Part of a small language model's weights: 317M tokens.
Each number is 128 + 24 x the weight over the matrix's rms, rounded and kept within 0 to 255. Layers, rows and columns count from 0. Numbers have three digits each.

# layer 6 MLP down (transposed), 1024x256, rms 0.0995, rows 685-734, columns 64-127
112101114140108127117148199172127127188076133127145185161086093111119147106079098104130111152097166118108106111133161170111147147149086112121143106124124172112116106142138107140082153139149148
143120140128163120118137139145147110143120141133133096148150109112120143118111107091156170094159068144124117155118165092134137112167090129094163100177131149109156089105110105131107116116140123
132139122111085113115134099131128150107102102164162126121099146109139111132138105105122106131117143109168120106152116105133154157122076108136108114102136130147156164135106138131110136159167109
112092074098108104112130118145165124124106097115103155128156132118123086119135111123116080153104099150145109123147115146170163118146100138132122195133131119120103161111075130137207109164162149
133156065153174163174124089160132128124208134123089150132141129151118125144119152128133124102151115121174161121124164102130095084119110107129162114127146128134143134130107107150095154125113146
128130161100128089103086150137150106156130097107141125149146160118119144152141124082115134154094113139207119110182137148160122127116139157107095132131123135115151147113110116124130120162101156
142099138146061093128112154189130138130111126160115119095120123135113067157095166179143160126096135110088183133141135136119111121122104150135121111106159146121141135087109137140133107142104106
201135142108120154129158163169155160143125125123144107078156091113121135137132152080078107102091153093147079189088119101125126128168127101107088178084186142129116167152140102153085141171141103
135102122119147118104100113132112114130163130108143130110132148132125103124134116111133114115090125129096116156165113142104144098155186097109133139159154108141073132110149170165131097102133125
106110108160106119117115147096130115133123120108135095080139149120124137136108131142151119107141106108110148145121138140135153109113141131113131100102136114114120145147141149093131172094147154
136179137139165105130160108125171147127073131140128141163095142096079137139140130123143166102139097153137101149122094144089123105158134119156102119133097082101145137125132115156166119134104119
133112151100132148091130110120167124114166132094132120120103160085112098191157147135091142152128097075134132102175118176159121115155109149148152135153161114124157111171079108172118134116082131
147115180090107164112113175126113087129134155104113109137133139142118100139110155096129120109093142108144146153136127115143100111148177153105113165102125149155122110102081147157123129153127123
142156088155158116094143087163136129113154136144130123102104140099141124146160115200226164135149101134142130133107129162129154138148163114149125144161104133118198129131083166114142122116136099
114120144129135133108126131160108145134141158119128156122136109093129112182151142136168153129119112094156090171128087090103137125119112121102122114096125093137108140119116147110118130142121134
131125113149097151151118126084190113108107120154080136148123147117132148124154111129114152113125137140122150109108125140113118089146123120111085146137077173130127144119088073133114126128143134
090103158148156141148140149140098087153112123148160128163159137145093123158111118118119172143110143130133132124120178088149128106140132076145105144119135137115106162134096075121141114104139156
119112094127133124127121133104109128084145157114152129112140156107146118119132132136151116138097128156167178098077101113144129144125153144098136104167170141113146140130127137135137122110130115
126113135115163152084164082163134110153108169100137168115113151159139125118122168109135127109112160092149161084113143117109141154127124115147150136147129116166151151125127124129128112152127151
113093120158164094091141136106131091113098124156114097106123109108133147126146120113155124133106164085137139148150155059123145123121130164137141115087137125100120136112123081117105137125126166
092143153167096161128100141160141112141092120126095085118149159085130146116127158117082147124064121152146124155131146139149157144130158108088111129154141139152077145142122113150129108151122092
116122132108116129140140149134110156103127120143155141200140152166122119118184121153128155103142095090091083112180113166112056151143142110110173115101146075128156126153132132103156145160137121
142128110143133124139156131143126144123149130112076162064120123160179183138169148132138134077108103166128136128118101175169114098116153144097125139139137141100146127159131140135157152081158098
150137046087123085099144132096153111123058120113120095151164113129096153123126136119151108129063156138178108167134087115119082153152139117119161100115085124131110127102093126161127133119120103
150152127133124115097118144145134133135141086140116121143122097129123098122131143107140144105134118114153155102106111151160136092148097109093173093121156161123094143116141156168137132179128108
136140156164088089095098122181114143117122130120089124120127126048113117147065139102114127104093149128126108099104159111107144130147115108149090118131155142146162140161139108149120127145152134
126159135105126150137187118131142161099154121124149124106136186130119121124141128177141170133159062155104149155099033126108113153134140133143189132122135120153095118161153140115136084116133090
165163184135177090113099129109114092121114113134153138123143135151160144087124173129133124124093086148117119136147127128123056100084124136101153125143114200112150109124108141100093131173156195
143160116156127092131111094093138150130108125122099160123130102138155144133138141110131136157142140140127107087120146122112147102091100158107152133133122117196126087118107108105099144141165152
103143109107124162115115096132146109189113140118133138100153127133126121155163135126120146121127112156097145145133104133106086081152132132159115114099141142102106092145154156116120143096101135
104140128133118154123136145121135136138138130127127131127140134082128129145092128111155098157197155131096150138133132120133166109115099112102100131095169132115156090141124124119102145092112100
144130094113156153117097093132141087132062114158156124120129150158166140086095134138146178126082141100095115108103104152156057137175132119088088087112111143135108143127143168144135105139084144
132140115145092146132147123146135172165078102090118122131139144126097155139117145125070122166138157151120105119098111098112108129146165111104120178145081141114144131135162083112128134161129108
104104139147143109084120094125121132168148123168145136119140129142133119119163111106176145135093154154169137127128114095113102063114129150157122159106134090137098124128134156118135116125135140
129123124111120146096154129142148162144146124123094123134101120129123130155111121134124127190146132133137099134108164118136087124145116141124144146125148152121113134120139081111050108121167147
113132130123111105120142104082163102110113131136140152165089113163092141151164120094140148137147139103144082129156133125129169085136117164130121146111102148129163090122097154129117154103125123
143135136102110109086153131117132146098126119153160134146100139097108145127125124108142122120146126095161120117114085129138149145114112143117129131155105127150122163118124114123116137150146111
110126106128141134126135171131145147104121068157124115155165132116074075126158119116149111102126120081168130109155117165140121130150101137135109123135102088129111151138156130149135140105113167
115106148095089121119161112101158106138150125132132099109131094185118110071147162180139133151147118125104098135108116139182133121146156140119140161080139111094155156088107146143125105142066115
159076092087152131098102140139126111079145150154120140085096123124110114120114133126085118152084144131097109119153096145103178139112159161114165183157136111098154165135144109134166140123148090
168123109135082146165121113099100116089076124116120132100158132102095089109113109125108136137156133130179125164127151151128133121115094125088158132116128172143120144115089130125120164122153137
140159158125133132123088136100103124111173118148134135097163166125162109153138161113087109077121121115116115169143091132036118183168134144159138115161123127145098129130120158152107070106091126
143149128139159150118133125095106128130126111097115100148149162129127110181113109133118125110158127161115159154096174144148169157172123147101116115137100111143093128101165168111117151128098158
154145100126101116133072132142126085125134120164122151145118151102090116143131143097105117090140146109154108108139128125134157148142109094169121165110079140143149135087140121122161135123109154
114098093135068093133166159102154129082132124130137157112136097144130104145131113106108140152134101127120169167080138158159155167139106162117129104150085148171182139086116104142182091061182118
129082125120133117111104129126138157095105102137161124134098121133129137130142147098119119125129121124151135100154116107144149163102108125123126135127090124139144137134130103131138120148125143
166111152165133151150151095097162106140075137140100115122123137170134129107149139135150111115159138087110101116136183119121110144185116155126136089091136165082115144138156088107133130112099112
164126108116095104102126161082109155133125111155097112127157116096137129119160096127120151077101113149149123100128135109163124084148136135165127135146102158132152127114136175109134097134097126
084086130126119144134102130108172150145127145107128127098102176108134122134116126103125100133088097118133138137156103150121124109140150116152153167089115131114141139150141134091150120139158112
102128130138114070136140108183121118120112140157121157145162179127127140123127132163153140145097119149168124105130114126130138133102110080113113096156117121125128168190128106116122135097107144
# layer 6 MLP up, 1024x256, rms 0.194, rows 686-735, columns 64-127
104142103143140112122137111125100178124138122169156152132111137115175115121091152144152102141133065143132154116110102137117138121101109119101148140106143131152124135093140124113118149143115096
103112122125142107107138171110101129131108102116112152132112129175130117131136134128117147139122115116133073120148155121176096124183120137144088096104132138141160091163160140138107142088117139
147124143188162108111081154168162165106126141087130183100098111104174153090148094141110117098132127092134089136120173138143106126146144144109170112116137120107157148142129135141086134146143128
156088119133134106101136104123148131101136137157151141103149115111137124153127122129121147136172138123138121129164125186109125178058173149103105163094156108133153136167142139093124098111114139
140075108158153104129083131125093102154175133108115178116121132113170177123090155125158135111123140147113139181139098138127136117078121103144125126140112153141111096087123152100098153150166159
102130098101122115144110139105124139123155118088147113140164105117105140159135127183139132153148086143080119125126172118181120118154138141119144134129122136115110089142103106143178127129136160
117144106166100144156176110143154128147112119123105156154134113184145139124101152162074120142154136117144075106132164137136184139135132126146128132150147121087103154098113163127091120111092156
135153095098161157144155127125155108126140070162135163088123119080096116130121151142070148130180189154126120106101135125158113177128115149101114132126126107141120152181135131086108145118126164
112146095131133108138171150113117129125131142110108111110112102106151143158153122102091149129115132101138124118111110114134128102146148126127102116138130127114126119141108115138114157140123106
137112113104134098113120152118131168139117145096143132132122121086174138143153152085124104102129173097115107085136167092126143101119155134113143157158125099136114138141130135107140148081147120
144086148180097143183146158131114142161156103098130140134126120123148158140082130075153104132138156147086132119128135110123152137094141155110161114168120140118145175134121109166107132160115123
137149116118093099163139132146140105165085119106122120103151127163112122137151076120099118164139157120132104102149152153086120151097110116108117118145131105159129119104117156135104118108174114
131156131151130135116171175087129120114099129128099137063131126147108135119091096152125125146114102145146137141116121150124134127137108120123134114095147142126179100168158174084116074131073130
123144222146076165105158154107104095144125135109128140103186179149147153104115120147107166123156088126160113156133138104151086112141135124140134110150130093158097145135125168126120133141128161
136170107116133152139130115112126148130115149097132118105130158091142104091120107116092127162113105114128100148136167111145131140109157152162137151104125114091177126081135137121088141105147118
095116122116131107158125189123151162125127097135096190097130129118157102140145146126109189099127095130125135118137151108165119115149092087150127123129150140147146112112127085120099130102124128
105141093141142147117117111104139155121119143122163119148103133142115158095106092107092133105103123136139105091154144117132109133164134082140115146108139117148141150119126092106118095125105069
122138079133116141120112141112136150150172149138157163155130131146120127177127131127178149153112107107097099142092171140175148183139156122134113082119139051113085151095091071158137107075135154
138090105135117158117108153102132142146151169140127127146117131089162117113150099108112112117132152143124108114126070109129153109110152111149134127125115108164145118112110100077136116133142111
146134116104140129159160095124164142129131146125134107120075154119068114156163185118086164103140133132094101137092079157119121146123122160110152157129123149142141100170131150115144137134155122
137064143168105174102144162118149131142066128103104138137166114101187177116115145137100140123143127114122133124161148104116160135131143121163112121125108130094161167079134122077135140166081147
096144129111152126151146167107142116162148043157071114154100123121099131142109141147118162129102108123106122154119124142121110172128113125145105151131124126080147183171145155143157121135138129
114139130130147083135116125127180132148140097154129138149136122100095102134133116123113159146137147134123117106124147168125173117148162127147127112096191105144143154160166101098141140138158105
088135128142138157158185123135109137146108092108136093119165142114127135132115066150169141119124095111109146150177152146121109138097153104138114139133156159152130129142097093096138104100119097
144134138108170101138109084113091104132137126144110153138150151113170122169144144134130090128143139127089130130124096146108161080153145129143099120126101117143144120111119161095119156141139090
109118087123149144116141120102095085150115166109119127146107084107108102113123097158101117124158152128108102096149136119144114127141094117129104148157127136088098124109091150119115152137145176
143131126164107143132115152102157124097121123113140102124163129163148139127208088163089087134133105109140147095141090062116136093155195119163115134123128124141133142124162097153101116143085182
140095114133155160172133161141127100108139126114155146139110146135121138106103105134087108079134136142082130176129152075149096139113119111132099128119124121115136149070154131121146099134096151
122144137135094087133113115117130156099151112101148143156125135116057131116121131102122125114100122146103161121124131176125140123108101133102168106163148114141136148100138135148108098090087145
138167095096127072126132152161103123160144130119163082128130127159111107108119132116141144137147080133119112126149103141129102164110135095108135148138104105149128134097150149114139073110146134
099130151115116114112134141094152127138155125085144155130154105136158142129154133101165110138117133095114120128172132089168104186140126087134108093174159138096101140123098129157099120103104165
140105139139118126130112169099110112097161109100088104138126099160147105105110116180176101118093120128121158140124142129169142116130097095129090093151131069129138150110110109103138123123123152
104139076095099105097170092159137152127116137152111106120107145157133160124121120140129122120140099145126107176156138124128097084146164108094133115146125124112132094163084146090122159113149159
150104113116126140109136097098105109153092136138115125131087135129115169146119147076120114082096153104102131134088122137122110124150144121119078135139161116143126115100143123105121139119142134
134123123111117167106163131184110109116131163134136123130152177113143118151076134154127119140110129162078164128114088145124131132112151119125163099142189114098090129147109102124124100135110119
104122135137119175143107127156098143181125107098128181134112136111159119094132128175110148137132137139135117113101123116122173138095126118148153126105131151108135169106128106087131130135132180
150130108097118104088144107118171108093127121124141159158127116150185117151121157112113180137129114114099098106117161137117155134094145112106120130173087113106145086138158146140112131115109119
137130128211117150115116146162123127122126172116143124126139110110111109097111118105111106111153132098116156139146124083150162142102103106180149125101148142177121125100154126155111159112155165
160173123152106130156158125132115118134118146107111133103151155172174131132128091127177060132167104095124147129135130133097127102094123104189110128154124110120128148109114129095101106131145121
097126158056142125153117133173128120142189126108128077146133143095135161170101165126124116141129165116140101113132124086124118146136109157164089085134121087132144143117132118130124125114086131
136097116131141151113128115139171147185133130146165114162070129147105130105111097145141093171112111108126150121142139099179130116098153108134121150104123161128127146155130141108120140129139116
134111102112132129099133114099158138141148151096100085104091119121153140136141097109083090113108131127122108137137139132124107145134111107180136143130131119093114125167101118090087159111139125
118124142059153120132105097136115114178146121086092119116082128144087120145121115150116169114141093131126126114158170170146148150141122130166120141143133121140124128180145147139128112106071145
114148154133073095115102087115150131108156157138149157170168109133144139148096135075101111146143119151185091119163108113157161113110126102159123120133138134104121121144121127102125130180188104
095126095121149145144096141151093100137132148108130135135142136120176099153126086109125144115131124165095150146113138128098098144085134162178120150131122116130096139138099102122121117120130119
121154044091087165137199127088110129104141130084134084156172090100172138126116128123124102113121134127117124124090157094125139131123123150123129136129147136165115123154100097082111172101131146
146125105168147158086163118134159153133122145096151143112092117075146147107132155166122120115091116152121143129116131117142087142144147106118114134164152123138104129138160110103186119120146133
140084147104133104132121116125119132121132145130111141127169155146154164155139145111132124121156118145198173132147128163126119161157130106139121098175133144098161127107143107080119125138099071
147112100202141122127120135140108087125148158127092133150120128153191114126061166086127145147119210135124137132102153135111121122120123156124134108134093084121133106094114128115128113123097164
100119153136146129137121105107109124114152122130155127144124127123101155158181177119094121107117119161120155112126147127172098129079132086110099127149125139138143152111149174165136133120175129